python train.py --n_layer=12 --d_model=320 --n_head=5 --n_kv_head=1 --head_dim=64 --d_mlp=832 --vocab_size=8192 --activation="swiglu" --norm="layernorm" --norm_place="pre" --norm_eps=1e-06 --positions="rope" --rope_base=1790.0 --rope_fraction=1.0 --qk_norm=true --attn_scale=0.125 --bias="none" --tie_embeddings=false --parallel_block=false --init="normal" --init_std_qkv=0.0341 --init_std_o=0.00696 --init_std_up=0.0341 --init_std_down=0.00431 --init_out_by_depth=true --optimizer="adamw" --lr=0.00143 --lr_mult_up=0.638 --beta1=0.95 --beta2=0.99 --lr_head=0.00409 --warmup_steps=366 --schedule="cos" --final_lr_fraction=0.0 --batch_tokens=32768 --seq_len=384 --doc_mask=true --train_tokens=341100000 --steps=10410 --dataset="wikipedia_en"
Each number is 128 + 32 x the weight over its row's rms, rounded and kept within 0 to 255. Layers, rows and columns count from 0. The size above them is the row's rms in percent of the matrix's.

# layer 7 MLP up, 832x320, rms 0.0636, rows 449-477, columns 240-319
size [ 93 104 102  98 104  99  87  93  99 105 112  95  96 103 100 103  99 100  98 104 100 104  97  92 110 105  90 102  97]
[[192 113  51 117 190 103 154 104  91 175 162  93 156 105 145 116 127 144 161 132 122 126  99 127 125 115 176 115 123  85 141  66 143 149 131 125 194  80 129  91 142 107 145 125 115 145 116 156 119 150 136  67 125 148 131 151 138 115 129 123 137 155  59 140 133  85 128 137 144 158 130 115 112 157 139 185 140 147 113 156]
 [160  91 143  81 155 149 165 117  64 113 100 124 148 104 118 130 130 137 182 164 151 137 125 150 164 124 126 172  69  96  84 124 105 141 137 107 163 113 143 140 109  93 158 141 178 108 110 122 118  77 149 121 125 137 145  87 138  85 109  76 157 193 119 141 137  77 163 100  74 141 167 130 121 134 159 135 156 200 125 130]
 [167 100 105 120 151  76  92 117  71 133 182 149 117 150 151 101 123 187 159 121 100 210 137 142 166 171 100 143 132 119 153  92 142 130  96 104 183 114 109 122 145 152  95 151 124 103  99 113 115 132 130 124 158 103 131  99 155 145 130 173  86 206 137  84 100 131 119 148 148  84 129  92  95 142 172 112  80 182  84 130]
 [149 108 117 168 101  73 133 103 136 133 145 152 156 127 119 131 132  86  71  83 158  99 107 181  94  69  88 143  99 216  73 190 117 180 151 100  94 102 118 163 100 114 160 138  93 189 118 130 139 160  67 134 129 143 130 121 143 136 139 160  90 175  67 138 121 147  78  89  81 170 117 129 106  92 126 145 107 185 131  67]
 [113 125  72 159 144 113 170 154 120 136 131 117 131 143 114 148 145  88 167 121 103 159  44 130 118  74 127 151 163 110 112 121 164  78 126 166 119 123  88 109  77 123 180 128  94  98 140 141 101 109 158 131 144  69 116 127 131  95  86 116 108 145 156 120 134 204 129  86 105 127 128 100 119  86 120  82 168 127 176  36]
 [128 100 115  53 107 178  68 117 121 124  93 165 112 165 157  71 171 144 131  94 132 124 136 151  92 169 104  77 146 129  91 114 131 152 112  98  81 113 132 149 116 146 116 106 169 163 115 179 137  95  66 145 119 140 107 149 179 211 137  73 125 173 143 151 140 103 103 128 130 230 176 110 142  81 163 173  87 160 139 120]
 [140 130 142 147 106 114 176 138  98 152 109 103 117 117 126  93 162 171 153 120 165  93 140 162 133  93 138 162 112 124 102 145 141  48 116 108 158 127  86 147 100 110 128 157  64  58  96 132  71 113 130 151  87  78  68  90  61 152 120  80 180 143  76  87 150 155 151  94 110 129 142 109  77  69 148  88 146 174 151 162]
 [109 166 124 138 165 111 167 116 139 161 121 133 125 153 133 157  82 115 152 129 168 147  73  97 134 113 156 143  90 190 170 123 207 155 160 139 141 162 145 134  80 171 163 118 141 110 162 152 157 113 126 111 124 218 159 167 165  84 153 150  90 125  95 150  99 135  79 177 102  50 138  40 108 103 113 186 121 143  86 108]
 [129 146 102 131 129 105  97 144 171 162 173 112  98 164 118 137 101 159 136  81  75 112  53 100 130 146  98 192 150  98  74 123  99 176 130 132  84 116 123  37  67 132  87 146 145  97 118 145 126 106  87 150 163 121 160  83 105  76 156 118 146  68 191 107 141  78 127 106 116 182  82  94 148 160  84 127 139 162  45 164]
 [112 109  80  93 201 143 111 126 159 118 145 156 177 161 133 151 111 152 144 156 136 110 153 117 126 141 121 113 101 104 120 102 127 165 204 190 148 149 175  98 126  65 140 188 112 127 115 101 156 131 129  67 124 190  53 167 118 125 131 130 165  86 166 153 141 119 156  88 149 154 177 100 145 111 179 107 140  66  93 147]
 [107 150 104 133  84 133 103 191  76 142  80 100 103 111 159 119  97 121 116 116 108  91 161 131 126 100 166 101 175 114 131 182 127 113 125 107 117 102 192 115 104 186 113 111 123 137 124 114 197 101 173 117 174 151 116  55  91 134 161 133  97 192 184 222 127 137  99 109 210 145 108  77 152  78 121 126 101 134 166  70]
 [ 70  83 151 165 127  89 110 167 130  78 114 111 117 169 110 155 148 120  43 108 166 117 116 107 102  83 191 180 188  35 128 115 109 161 122 101 171  98 129 122 128 114 154  70  84 140 131 141 162 148 147 105 107 154 164 120 143 115 131 190 195 104 157 183 203 160 142 132  91 102  90 145 153 126 144 173 159 142  94 159]
 [173 112  82 129 129  76 100 110  99 155 162 193 104 108 173 125 121 102 141 145 189 135 136 175 134 140 161 143 113 131  95 157  86 129 141 115 144 152 127 117 162 147 117  70 127 131 123 137 118 117 172  69 160 117 146 126 113 140 123 132 138 141  85 119  79 131 166 179 139 108  78 112  57 103 107  86 118 120 126 156]
 [ 90 138  36 139 175 153 183 127 154 160 189 139 172 108 109 174 109 128 142 153 114 103 140 110 141  79 170  87 126  95 103 145 146 122 108 101 101 129  97 147  76 141 137 158 162 103 124  71 135  95 108 177 108 162 136 154 152 176 145 109 149 136 157 122 138 135 180 128  71 102 125 180 133 125 190  96  72 101 101 109]
 [119 162 158 171  63 132 118 113 141 159 115  93  97 146 116  81  88 168 193 107 170 130 158 116 128 152 127 135  68 142 158  94 155 164  34 146 157  95 131  70 128 110 128  97  98  95 107  78 148 110 145 130 124 150 124  93  89  95 116 138 124 112 108  89 133 118 153 111  91 126  70 109 166 184 112  90  70 139 206 128]
 [120 163 141 144 127 101 123 156 109 169 120 169 130 165  69 198 125 133 176 173 118 141 162 138 149  75 139  97 155 112 177 134 159 110 120  95 170 128  61 133 171 123 142 150 108 151 157 153 122  64 146 120 127 114 136 120 147 106  85 131 130 140  75 150 143 118 141  95 113 152 145 142 124 124  91  83 137 150 108 102]
 [105 106 143 141  62  67  73 165 161 117 152 152 109  48 127 157 117 123  85 212 218 129 163 125 120 148 163 154 194 126 103 159  76 117 129 146 121 136  69 159 199 118  82 140 131 105  84 164 154 188 128 153 136 193  72 160 145 180 107 116 179 144 161 145 101 118 119 124 127  91 126  99 163  74 110 140 134 155 137 160]
 [139 115 144 199 103 156 159  58 118 139 183 150 114 121 119 162 145  62 104  77  70 149 145 123 143 132 137  91 176 151 143 136 130 146 110 113 146 115 182 161 149 101  95  69 133 122 130 169 139 165 111  94 129 138  99 129 134 169 147 116 103 198  83 108  87 136 125 163 112 153  86 165 169  89  60 132  57  88 121  84]
 [149 103 171 135 159 137 104 116 116 103 134 169 107 133 164 170 175  64 177  71 143 119 155 140 116 140 135  75 120 158 125 113  95  80 101 141 115 120 114 188 112 153 114 150  49  99 133 139 179  93 112 115 136 119 147 120 138 171  65 105 169 123 164  86 134 160  82 156 120 151 106 135 188 129 185 125  91 132 139 159]
 [126 100 134  96 128 147  59 123 163 156 111 126 100 107 131 150 110 145 137 102 107 144 152 155 134 165 132 113 158 120 131 148 113 146 130 143  96 108 111 146  95 124  88 108 112 160 137  70 118 125 167  69  83 255 199 129  74 108 139  95 136 105  97 191 145 154 146 174  98 164 179 110  99 166 181 133  90 137 107 118]
 [191 118 104 125 179 145 152 148 107 172 226 131 179 121 117 148  31 177  80  82 132 110 162 168 146 130 108 149 163 117 141  88 114 103 111  98  95 162 183  98 127 130 187 124 106 151  94  53 156 183 112 194  96 185 123 130 100 134 118 162  99 161 136 147 172 126 127 101 111 105 103 148 114  68 138 113  82 128 135 157]
 [163  74 118  56 113 149 107 128  71 148  79 104 188 128 127 163 122 131 124  99 103 153 193 154  92 156 147 140 162 144 147 109 118 106  60  16 148 145  99  93 134 188 114 103 102 183 180 154 136 136 120 177 167 155  82 143 130 176  88  82  94 138  93  76 167  99  79 101 208 138 121 108 132  94 150  69 137 148 149 147]
 [120 116 165 169 144 167  77 136 106 135 115 142  86 148 202 179 127  87 156 161 113  99 144 123  66 118 117 112  66 158 155  65 177 177 130 125 143  88  63 104 142 142 164 102  62 116  95 163 137 109 137 112 122 107  96 133 113 154 133 202 116  82 117  96 102  93 128 143 150 129  75 106 179 140 106 185 160 123 159 170]
 [ 89 155 131 139 110  85 136  78 205  48 164 174 149 100  92 108 171 116 203  90 128  86 107  71 105 153 204 138 133  82 158 109 143 133 122 122  97 129 127 146 149 110 115  95 177 141 122 153  94  90  80 139 167 173 120 136 169 115  97 112  99 130 130  97 169 114 153  86 155 109 116 204 139 142 118 107 146  90 133 115]
 [173 170 110 154 133 192 144 138  82 104 156 102 157  55 100 137 137 127  69  91 123 129 164 138  75 102 157 164 157 119 117 135 134 129  73  88 210 107 169 106 160 136  74 142  86  87 102 134 124 129 122 167 177 171  67  81 108 178 110 118  61  83 133 123 137 102 116 126 120 178 156 142  87 100 105 135  87 210 157 176]
 [196  84 132  98 146 100 105  80 114 127 165 144 135 107 121  77  50 150 149 172 158 102  96 126 123 136  85 161 131 123 123  68 185 121  95  76  79 130 132 101 160 143 147 130 155 152 157 104 148 131  71  99 116 114 123 150 163 172  75 134 143 119  87 111 124 112 169 154  78 127 105 106 187 155 183 177 145  90  92 132]
 [175 108 116 147  92  84 145 179  77 134  64 153 109 137 106  81 195 154 243 128 116 113 132 148 159 154  92 142 139  92 149 172 102  54 134 127 112 121 202 152 136  84 150 186 197 119  81 139 134 170 125 126 147 156 121 115 115 193 101 117  91 159 102 140 127 183 130 141 144 136 109 122 181  89 118 137 142 134 115 141]
 [128 150  91 188 140  90 160 146 166 171  91 164 170  57 109 120 145  90 115  80 142  97 159 112 136  99 113 158  77 146 125 180 130 118  59 126 139 129 135 135 150 138 146 176 166 157 148 137 101 165 137 114 142  80 129 140 130 129 143 167 126 125 155 146  92 211  86 137 126 109 102 126 202 106 139  91  55 126 119 118]
 [132 115 136 167 104 161 186 120 176 164 137 158 146 125 116  50 162 125  80 120 140 114 123 145 152 131 141 136 143  98 133 126 141 112 108  84 112  82 101 111 155 144 165 167 176 142 128 155 104 155  86 220 183 132 114 154 116  83 148 115  95 121  98 138 178 107 131 140 124 166 187 163 110 145 116 102 176 125 121 131]]
# layer 7 MLP down (transposed), 832x320, rms 0.0845, rows 449-476, columns 240-319
size [ 98 103 104  95 106  97  92  98 103 106 110  96  98 100 103 107 103 104  98 104 104 100  99  93 105 108  93 104]
[[117 107 128  86 132 129  91 112 127 156 176  70 152  88 139 173 166 115  91 114 116 182 114 114 209  99  21 151 125 140 140 187 112  99 130  90 127 164 114 146 160 146  99 181 120 126 108 156  91 161 112 139 163 154 118  76 152 209 139 145 145  81 184 121 203 163 151 140  79  97 106 127 157  64 109  89 132 154 115  70]
 [114 154 113 162 152 107 191 130 163 118 148 147 149 113 137 144 133 111  92  89 168 167 129 153 144 112 168 107  92 168 183 102 191 177 143  83  35 141 129 138 104 168 110 154 134 184 136 103 172 129 143  73 136  92 186 134 115  22  81 107 139 110 118 144 127 116 126 180 143 114 128 111 157  82 131  81 101 157 109 110]
 [205  73 182  97  89 187 188 108 124 117 178 125 123 121  83 173 225 110 117 117 120 111 144 123 149  82 106 127 138 116 106 207 139  69 132  96 111 178 130 133 160 109 148 140  79 145 192 105 135  68 206 118 189  97 102 123 103 142 187 116 121 101 113 132 156 128  85 110 111  98 153 107 176 168 107 104 121 143  87 109]
 [175 169 113 105  84 177 120 105 109 143 120 141 116 148 152 107 142 107 211 153 100 127  70 121 128 149 156 161  90 105 171 119  86 116 160 137 100  61 139 143  15 122  85 161 143 110 138 150 126  76 161 156 123 113 106  53  99 140 108 156  85  79 146 112 186 135 185 126 102 165 182 124 122 145  44 120 115 167 163 127]
 [144 149 107 143  58 136 147  76 107 119  90 144 107 164 131  82 200 108 107 141 145 171  46 170 109 119 144 130 141 205 160 164 100 137 145  82 164 176 133 135 150 123 188 128 142  90  77 109 176 123  85 133 154 148 122 152 215 137 148 144 141 114 193 171 114 134 158  67 102 165 159 111 116 154 149 135  48  94 145 130]
 [168 123 155  98 128 155 158 179 111 157  76 155 114  83 119 100 153 115 119  83  63 145 122 116 140  98 143 175  93 110 150 119  78 156 135 132 108 124 130 120  46 130 119  99 160 113  90 141 187 163 101 156 110  81 103 125 140 153 130 162 161 110  39 113 147 143 128 109 115 155 157 122 169 147  80 132 146 129 183  87]
 [ 84 129 116 121 130 120  90  86 105  77 126 171  92 197 151 109 152 100 106 156 111 143 144 115 157 117  88  78  69 155  96 117 111 139 130 150 146 129 105 157 110 132 144 144 200 181 108  62 102 153 147 127 127 146 155 171 170  86 166  98 102  89 140 126 104 154 167 134 183 127 121 135 110 166 119 134 118 112 128 111]
 [106 111 182 151 150 135 120 117 126 100 142 153 172  98 111  92 193 147 125 109 128  98 191 144 138 122 113 144 170 138 120  81 121 101 127 157 106 108 130  97 155  59 119  80 128 125  99 152  44 115  61 135  83  93 127 110 102 173 142  93 176 158 137 205 163 121 162 107 129 140 146 167  80 153 108 183 108 165 170 147]
 [128 110 159  52 173 142 148 114 130 120 129  92 156 147 111 110 118 118  62  94 212 127 138 124 150 169 146 118  93 122 103 172 149 142 120 180 165 150 122 133 190  80 124 124 186 135 124 138 130 189 149 107 144 153  99 129 146 106 137 121 125 143 110 104 132 120 133 154 191 130 120  91  84 172 156 149 132  91 104 129]
 [118 123 124 138 168  79 140 111  97 149 167 107 128 124 122 150 139 153 114 178  87  81 104 114 168 121  94 177 139 142 160 151 122 143  78 128 118 135 118 127  80 166 136 154 115  92  86 111 114 120  92 183 105 116 147 111 163 113 127 110 117 151 134  83 105 124 165 194 150 186 132 167 125 164 155 158  84 171 113 114]
 [134 116 115 117 133 106 177 142 170 144 128  89 133 122 110 124 118 134  92  96  78  83 106 145 152 145 137 130 194 137 217 118 172 106 106 147 126 132 136  61 170 136 152 134  87 145 157 189 190 155 109 172 100 171  92 118 123 113 166 123 119 196 152 119 119 114 120 182 128 166 100 134 129 134 137 101 127 109  94 127]
 [ 72 158 148 177 145 136 147 143 141 126 104 122 174  57 110 117 166 157 156 123 106 108 142  94  97 124  82 154 110 100 165 137 115 133 195 132 137 150 109 173 142 176 160 165 131 143 115  83  85 181 146 198 170 182 144 125 175 162 141  89  52  76  74  99 106 115  89 116 122 113 175  80 149 140  88 125  45 136 103 122]
 [123 105  48 111 123  98  88 108 105 160  88 114  94 108 101 126 174 119 107 145  98 120 143 146 137 127 150 104 160 113 151 137 139 168 124 101 123  71  85 149 112 123 138 114  91 135 161 134 110 113 145 107 152 120  83 136 131 115 114 152 199  84 163 132  93  16 158 103 177 102 169 130  88 127 137 168 130 160 154 187]
 [107 115 114 169 126 143  61 120 111 120 183 133 163 121 202 164  83 162 126 134  51  77 135 133 148 128 141 154 121 129 162 153 117 164  92  83 228 136 100 125 120 134 181 104  88 155 178  90 102 168 139 160  95 116  55 171 141 182 127  96 122  85 100  99 132 138 105  67  76  84 146  98 182 153 153 102 105 148 129 119]
 [ 80 174  98 157 109 149 125 132 113 132 119 137 140 144  99 147 115 113  81 129 187 112 109 152 144 117 148 102 179 121  58 148 123 102  95 150 154 137 134 183 176 132 149 111 146 108 196 167 160 137 134  94  97 155 139 165 159 145 114  77 165 110 203 133 126 139  75 159 139 152  52 113 149  86 130 204 130 172 100 154]
 [188 129 108 150 142  55 118 115 144 114 111 106 140 145 132 146 116 152 136 105  70 141 206 141 180 162 122 172 164 102 166 145  84 168 130 129 144 134 134 129 126 107 134 129 110 130 159 135 106 123  75 157 101 110 166 166 105 165 129 160 122 125 135 128 146  94  71  91 128 122 131  96 125  97 139 107 112 183 135  95]
 [134 129  69 124 101 151 126 137 122 133 143  87 166 168 171 169 108 113 115 123 115 125 119 122 138 135  84 173 106 159  97 147 164  96  98 132 164 152 177 100 133 160 115  89 142 156 153 122 135 113 117 130  69  93 105 136  84  77 184 164 111 102  67 117 125 150 174  56 136 134 105 216  64  95  89 200  97 121  81 125]
 [155 157 131 126 120 132 134 159 109  79 155 134 179 204 116 144 155 143 162 151 120 168 100 126 159  89 138 115  69 115  68 122 166  87 118 128 100  95 140 156 129 133 101  73 124  97 147  97 130 137 102 137 156 146 213 167 112 122 108 111 127 176  99 170 110 110 102 157 160 120 146  92  93 118 146 116 212 142 156 105]
 [144 169 115  74 104 127 121 104 119 115 157  82 134 133  46 130 139 134 145 111 158 139 105 110 112 104  46 143 150  91 155 161 119 185 170 103 135  72 123 138 167 144 108 137 183 119 105 187 162 128 132 137 135 224 129 134 117 144 173 153 168 170  52 101  38 108 131 185 126 151 172 122  70 121 135 127 110 107 122 132]
 [ 87 147 196 136 138 143 129 102 130 103 152 114 115  74  80 172 131  88 109 108 150 147 123 104 113 192 166 148 154 110 126 128 136 120 188 133 144 142 134 108 175 132  86 168 109 136  56 178  69 180 106 165 171  62 160 144 151 144 120 106 175  81 119 114  94 121 129 180 135 100 135 163 119 101 107 131 118 157 151 128]
 [105 119  55  94 154  85 103 187 118 124  94 143 112  76 128 176 124  60 142 142  70 128 147 104 168 102 141  99 121 111 111 191 185 105 180 123 166 157 112 127 170 147 139 149  85 104  66 122 107  86 137 125 146 138 205 132 162 129 153 124 116 188 186 123  93 157 124 161 186 160 200 129 141 152 166 112 110  87 152 124]
 [149 166  85  73 149 112  81  92 133  90 169 133 116 149 122 170  86  65 118  94  83 131 116 144 141 135  79 151 113 133 106 155 101 128  72 153 180  99 114 147  93  63 121 133 160 102 179 110 160 145  57 204 175 103  90 150 128 111 123 159  70 173 115 123 100 179 151 121 102 102  96 169  98 115 150 103  67 186 158 111]
 [158 191 117 148  65 187 170 152 159 151 157 122 120 169 119  99 155 106 116 121 120 206 133 129 118 111 143 158  99 123 133 198  66 119 132 126 101 130 147 113 137 116 134  64 128 135 145  99 151  89 117 189 141 138 119 118 132 132 146 141 133 141 143 192 132 147  88 104 167  59 115 157 171 144 135 122 170  81 135  62]
 [ 79 116 140 114 160 139 118 163  94 156 149  88 133 117 158 145 123 135 118 174 116 113 112 172  97 120  95 141 175  94 108 136 144 145 144 142 169 155 113  94 219 108 153  85   0 124  95  48 166 194 113 142  79 128 122 148 116 123 105 119 136 101  97 166  93 140  51 177 136 149 114 113 141 150 144 118 149 102 115 134]
 [142  74 131 123  99 161 170 118 113 103 106 146 131 135 113 186 115 107  62 140 121  93 134 105 166 139 110 180 133 145 200 110 165 115 123 145 180 116 118 156  94  56 154 111 114  87 165 115  62 133 164 123 138 152 132 139  72 114  60 217 170 114 140 157 131 140  89 142 155 102 159 151 164 136  83 118 103 136 132  78]
 [149  50 151 169 176 126 137 111 120 115 155 196 141  69 134 120 148 144 107 155 102 109  84 111 150  85 106 151 123 113 179 109  60  88 120 112 159 101 151  80 105 158 159  82 143 140 153  84 180 154  41  75 150 164 112 117 121 109  87 100 158  89 136 158 155 107 121 117 108 181 111 153 156  95 161 110 137 107 135 129]
 [111 160 148 113 215 128 127  96 152 120 199 167 145 155 129 148 107 123  74 139 162 149 134 123 128  56 132 104 111 162 130 102 163 189 165 145 141 151  73 123 118 162  97  51  44 123 146 129 124  97 134 137  99 120 156 136 167  72 153 108 143 115 153 137 136  69 108 110 132 126 140 147  91 172 145 126 143 118 143 143]
 [118 118 199 108 116 124 135 144  79 103 174 198  93 128 103 136 139 121 116 151 122 154 149  98  99 173 181  91 147 143  86 128 125 101 115  87 106 163 113 156  95  71 130 144 111  92 139 179 158 129 161 149 113 150  99  89 126 114 156 115 115 156 155 117 145 106 157 106 209 157 107 148 101  88 205 128 128 119  81 131]]
# layer 7 MLP gate, 832x320, rms 0.0645, rows 450-477, columns 240-319
size [103 104  96 107  98  93 100 101 109 107  96  96 103 100 100 106  96 102 105 105  98 100  91 104 108  95 111  97]
[[125 159  98 127 137 132 172 178  83  68 154 125 108 103 149 172  91 114  48 123 114 156  88 132 176 163 123 149 111 136  89 148 184 132  97 130 130 146  47 150 113 148  91 132 193 109 169 125 107 138 146 114 168 148 153 149 146 102  86 123 131 111 138 191 176 122  98 138  74 136  46 108 112 145 128 117  83 158 120 108]
 [104 135 122 139 105 149 127 157 150 138  64  91 149  84 122 110 124 102 108 118 115 135 176 147 122 122 189 163 180  96 118 140  76 112  66 145 156 135 142  80 213 116 179 157 162  96 147  83 202 175 119  94 145 140 136  94 121 127  68 146 126 142 156 217 137 163 106  99 124 166  75  97 127 118 130 114 127 109 146 147]
 [166 179 101 120  84 160  87 158 115 178 150 149 135 159 124  71  65  99 176 109  83 143 126 136 134 167 114  76 118 161  90  95  93 135 125  87 177 113 168 104 103 130  82 119 127 128 121  95 155 147 146 164 147 147 187  39 150 118 139 164 115 110 148 138 135  99 115 126 108 116 165 133  68 115 147 116  94 145  90 154]
 [141 105 139 107 108 133 167 118 146 104 157 130 130  94 139 161 113  62 114  80 204 127 118 203 144 134 108 154 136 127 155 122 143 124 169 118 135 135 116 116 144 192  98 137 101 151 149 148 129 153 132 141 135 121  96  92  97 115 107  95 116 137 118 138 149 134  96  87 138 110 109 119 141 176 139 117 142  44 128 173]
 [132  82 110 113 148 174 136 173  43 115 113 155 128 129 210 123  88 152  75 107 142 169  88 127 103 101  76 119 164 174 139  66 160 148 147 150 163 100  93  83  56 153 117 106 134  99 116 102 152 101 140 124 110 165 162 100 152 104 134 107  99 149 100 159 124 145 112 105 125 125 118 145  95 122 130  79 129  93  88 148]
 [104 108 167 111 139 142 168 146 115 122 139 158 123 133 148 104  82  91 122  87 127 125 110 132  84 118 156 126 158 129 148 125 113 184 130 109 103 157 133 179 179  89  82 146 174 131 153 137  87 109  30 120 157 140 121 168 171 177  80 143 147 146 177 134 100 113 174 102 131  70 141 183 104 154 139 119 131  99  90  99]
 [102 122 163 126 120 119 116 121 150 108 156 140  77 165 121 146 145  66 123 114 124 146 112 117 120 134 107 171 104 131 154 129  63 159 190  88 125 145 141 114  75 128 154 113  98 145  90 156  74  92 103 100 135 127 128  78 165  73 139 171 165  79 137 152 152 172 184 159  89 140  87 132  97 171  99  80 134 144 145 175]
 [108 158  67 135  90 166 106 113  85 178 110  93 122 104 171 145 117 134 114  81 156 109 109 151 133 151 143 192  99 158  35 118 166 150 130 105 187 117 124 182  31 118 142 123 149 134  79  89 118 112 103 170 130 186 146 118 118 112  90 104 150 108 140  51 132  98 163 106 146 151 117  73 160 185 128 115 132 192 133 104]
 [141 167 141 100 112 148 148  79  55 115 140 133  92 139 135 185 192 105 148  86 144 100 109 123  38 193 143 100 189 129 152 140  91 127  73 132 157 116 111 130  78 124 134 148 110 139  94 118  98 136  85 104  71 111 105 145 133 133  28 150 171  94 127 150  56 112  89 149 149 127 137  69  76 142 118 120 128 137 110 125]
 [141 128 139  51 118 193  88  93  72 187  89  71 133 183 100 103 143  70  70 149 169 156 100 128 123  84 141 134  99 142 121  91 112  74 194  72  95 121  73 159 100 139 130 105 182 107 116 128 165 115 119 117 113 114 152 156 168 120 106 119 143 137 109 132 157 160 144 205  79 121 132 102  83 120 128 135 115  92 112 135]
 [145  70 147 151 129 178  97 101 116 181 146 133 122 143  87 149 120 161 106 140 117 169 122  98  99 173  92  84 144 116 151 114  93 155 151 129 155 114 160 139 132 100  99 168 131 150 131 135 103  64 125 158 144 105 110  86 134 159  86  67  88 142  94  79  57 102  98 152 127 122 161 128 117 138  90  95 120  91  98 109]
 [149  51  63 127 163 113 147 178  55 103 129 120 107  98 110 188  80 137 106 129 172 186 169 134 124  68 155 112 141 143 134 110 112 139 121 162 131 132 132 138  95 142 148 140 109 132  55 109 124 141 170 149  81 100 105  77 178  76 102 111  94 120 115 219 174  92 164 129 120 117 156 117 123 107 151 146 142  54 146 153]
 [148  86 123  81 119 143 163 143 129 132 130 133  66 142 133  84  83  95  89  89  97 113  98 140 113  94 123 127 120  82 150 127  93 163 139 145  82 160 135  83 167 197 145 106 110  84  61 127 113  98 154  92 133 167 157 107 128 106 164 104  93 161 156 139 127 179  69 173 126 142 138  44 137 185 115 168 134 137  93  82]
 [ 90 142  77 133 126 134 148 130 164 162  62 139 138  56 127 105 124 167 145 108 114 124 115 183 178 148 168 133 136  79 110  64 105 136 104 112 165 151 156 143 127 126 133 121 167 188 144 117 102 110 138 163 136 115 187 118 104  88 104 158  48 128 147 161 137 111 170 142 129 175 118 156 103 110 121 160 128 155 126 117]
 [107 150 115 137 152 137  90 124  37 112 117 123 158 178  98 154 140  87 146 113 108 105 156 103 117 134  98 120 163 134 106 141 109 137 148  77 132 126 152  76 168 122 127  79 160 183 164 149 129 148  97 148 119 120 174  88 101 153 135 136 140 125 178 136 184 120 147 177 166 147 125 148 100 130 107 157 133 115  94 158]
 [ 92 142 197 170 139 111  85 148 139  79 133  63  71 176 118  89 132 127  85 114 140  85 146 215 121 139  64 139 145 120 129 131 154 173 138 113 215  75 136 111  82 155 152  78 116 139 125 131 134 163 144 158 129 157 216 131 171 142 106 100  92 138 150 115 131 146 151 182  99 168 124  92 122 142 130  99  97 129  97 166]
 [162 102 114 117 132 145  54 212 124 159  83 127 106  80 142  81 114 122 143  96 128 139 141 176 196 124 116 173  99  80  84 127 180  85 120 149 153 134 186 161 120 102 121 152 117 152 132  62 131 148 119 122 100 170 132 127 120 142 127 151  92 114  89 144 176 146 126  99  95 137 136 136 119 119 137  90  79 117 123  83]
 [ 77 151 103 108 117 109 154 135 131 126 148 179  97  80 128 104 144  95 151 116 126  55 107 138 156 122 170 124  99 118 163  64 156 140  92  78 146 107 116 127 115 140  87 157 109 140 208 115  96 154 153  78 133 115 106  62 137  90 145  80 110  66 141 167 175 157  84 145 143 147 163 124 139 189  97 161 154  89 136  96]
 [114 124  71 117 157 146  78 205  78 139 118 155 150  83 117 108 112 136 109  64 113 149 138 172  99 122 165 105 153 181  98 160 126 172 128 107 140 100  87 140 128  87 144 144 117 144 134 122 162  93 113 121 136 161  66 100 102  86  84 155 188 163 100 195  85 147 120 165 103 136 148 127 130 132 183 146 158 188 185 183]
 [120 149  73  85 167 177 127 106 147 108 102 147 124 105 136 112  68 113 142 133  61 120 144 136 161 130 152 158 114  67  64 115 183  96 146  85 141 146 112 195 159 163 152 163 185  93 115 144 121  17 122 110 124 166 153 135 149 145 129 137 145 124 148 135 101 108 142 114 128 131 145 176 191 123 175 151  84 140 148  82]
 [141 111  87 129 104 151  60 172  88 106 195 100 153 174 191 183 167 137  99 154  86 135 145 139 161 112 128  90 104 125 110 116 165 106  93 107  95 114 114 151  97 109 140 115 126 103 126 139 175 159 123 153 137 153 140 140 199 116 109 118 122  97  89 162  64 132 163 170 133 126 133 147 150 110 104 165 136 186 151 163]
 [149 133 106  29 128 157  96 152  99  83 117 117 154 155 231  77 135  35 106 148 155  93 148 123 146  83 107  56 120 146 143 176 160 127 137 108 137 127 136 169 117 184 151 165 169 133 157 164 145  48 129 162 132  85  94 105 138 151 130 105 127 162 150 110 130 173 177 133 158  97 101 101 125 160 103 144 150 106  80 162]
 [201 102 146 113  97 132 123 153 152 134  88 150 133  87 117 119 149 150  81 147 127 154 221 133 124  93 157 161 103 157 122 137 126  83 145 105 114 113 143 120 124 115 106 162 190 126 154 164 157 113 125 104 102 112 171 120 136 196 138 146  87 123 171 111 158 176 144  77 108 147 126 107 116 110  92 111 108 226 143 112]
 [ 94 135 149  94  93 147  61 155 151 143 120 158 152 132  95 164 177 108 121 108 139 159  77 165 121 179  78  86 189 135 114 110  71 140 109  82 157 135 151 154 171 111 173  94 122 107 157  95  94 118 187  81  80  73 123  74 122 117 121 178 152 105 187 153 185 123 103 125 109 150 101  60 109 116  99 110 161 150 146 171]
 [ 45  60 114 162  89 155 185 122 110 112 105 146 168 104  95 112  94 149 189 141 152 183  80 122 132 159 111 134 169 115 141 133  84 134 162  98 106 124 149 145 116 148 103 181 132 129 120  71  91  93 124 169 102 119 192 140 145 130  85 154 128 134 102  89 169 112  61 152 125 155 121 164 119 110 171 127 127 171  83 161]
 [181  82 127 140 210 118 198 145 112  76 111 130 172 102  63 116 133 156  96 163 137 160 138  77 116 158  90 156 137 152 183 128  80 132 170 154 113 137 246 148 123  90 172 158 114 164 109 131  77 145 122 175 162 160 130  94 111 117 182 144  85 173 160 140  60 110 109  88 110  97 150 119 106  86 130  89 164 143 154  79]
 [116 149 109  85 122 194 106 143  93 152 159 148 154 122 149 141 145 173 114 110 148 148 137  99  97 156 150 136 123 129 120 203 119 127  69 105 121  82 162 178 154 112 126 112 101 128 125 121 169 124 121 138 147 108 211 120  91 115 150 144  96 118 145 151 149 135  94 135 152 188 169 127  51 125 107 133 149 216  88 131]
 [142 127  75 121 136 159 107  84 115 125 102 140 139 161 194 131 110  92 118 115  97 120 159 161 112  79 121 148 161 174 123 132 150 191  96  99 117 145 118 176 100 158 172 126 111 115 121 109 160 134 132 124 135 111  98 144 131 147 114 128 125  73  86 145 120 134  83 185 162 150 147  97  58 148 121 131 129 129  73 147]]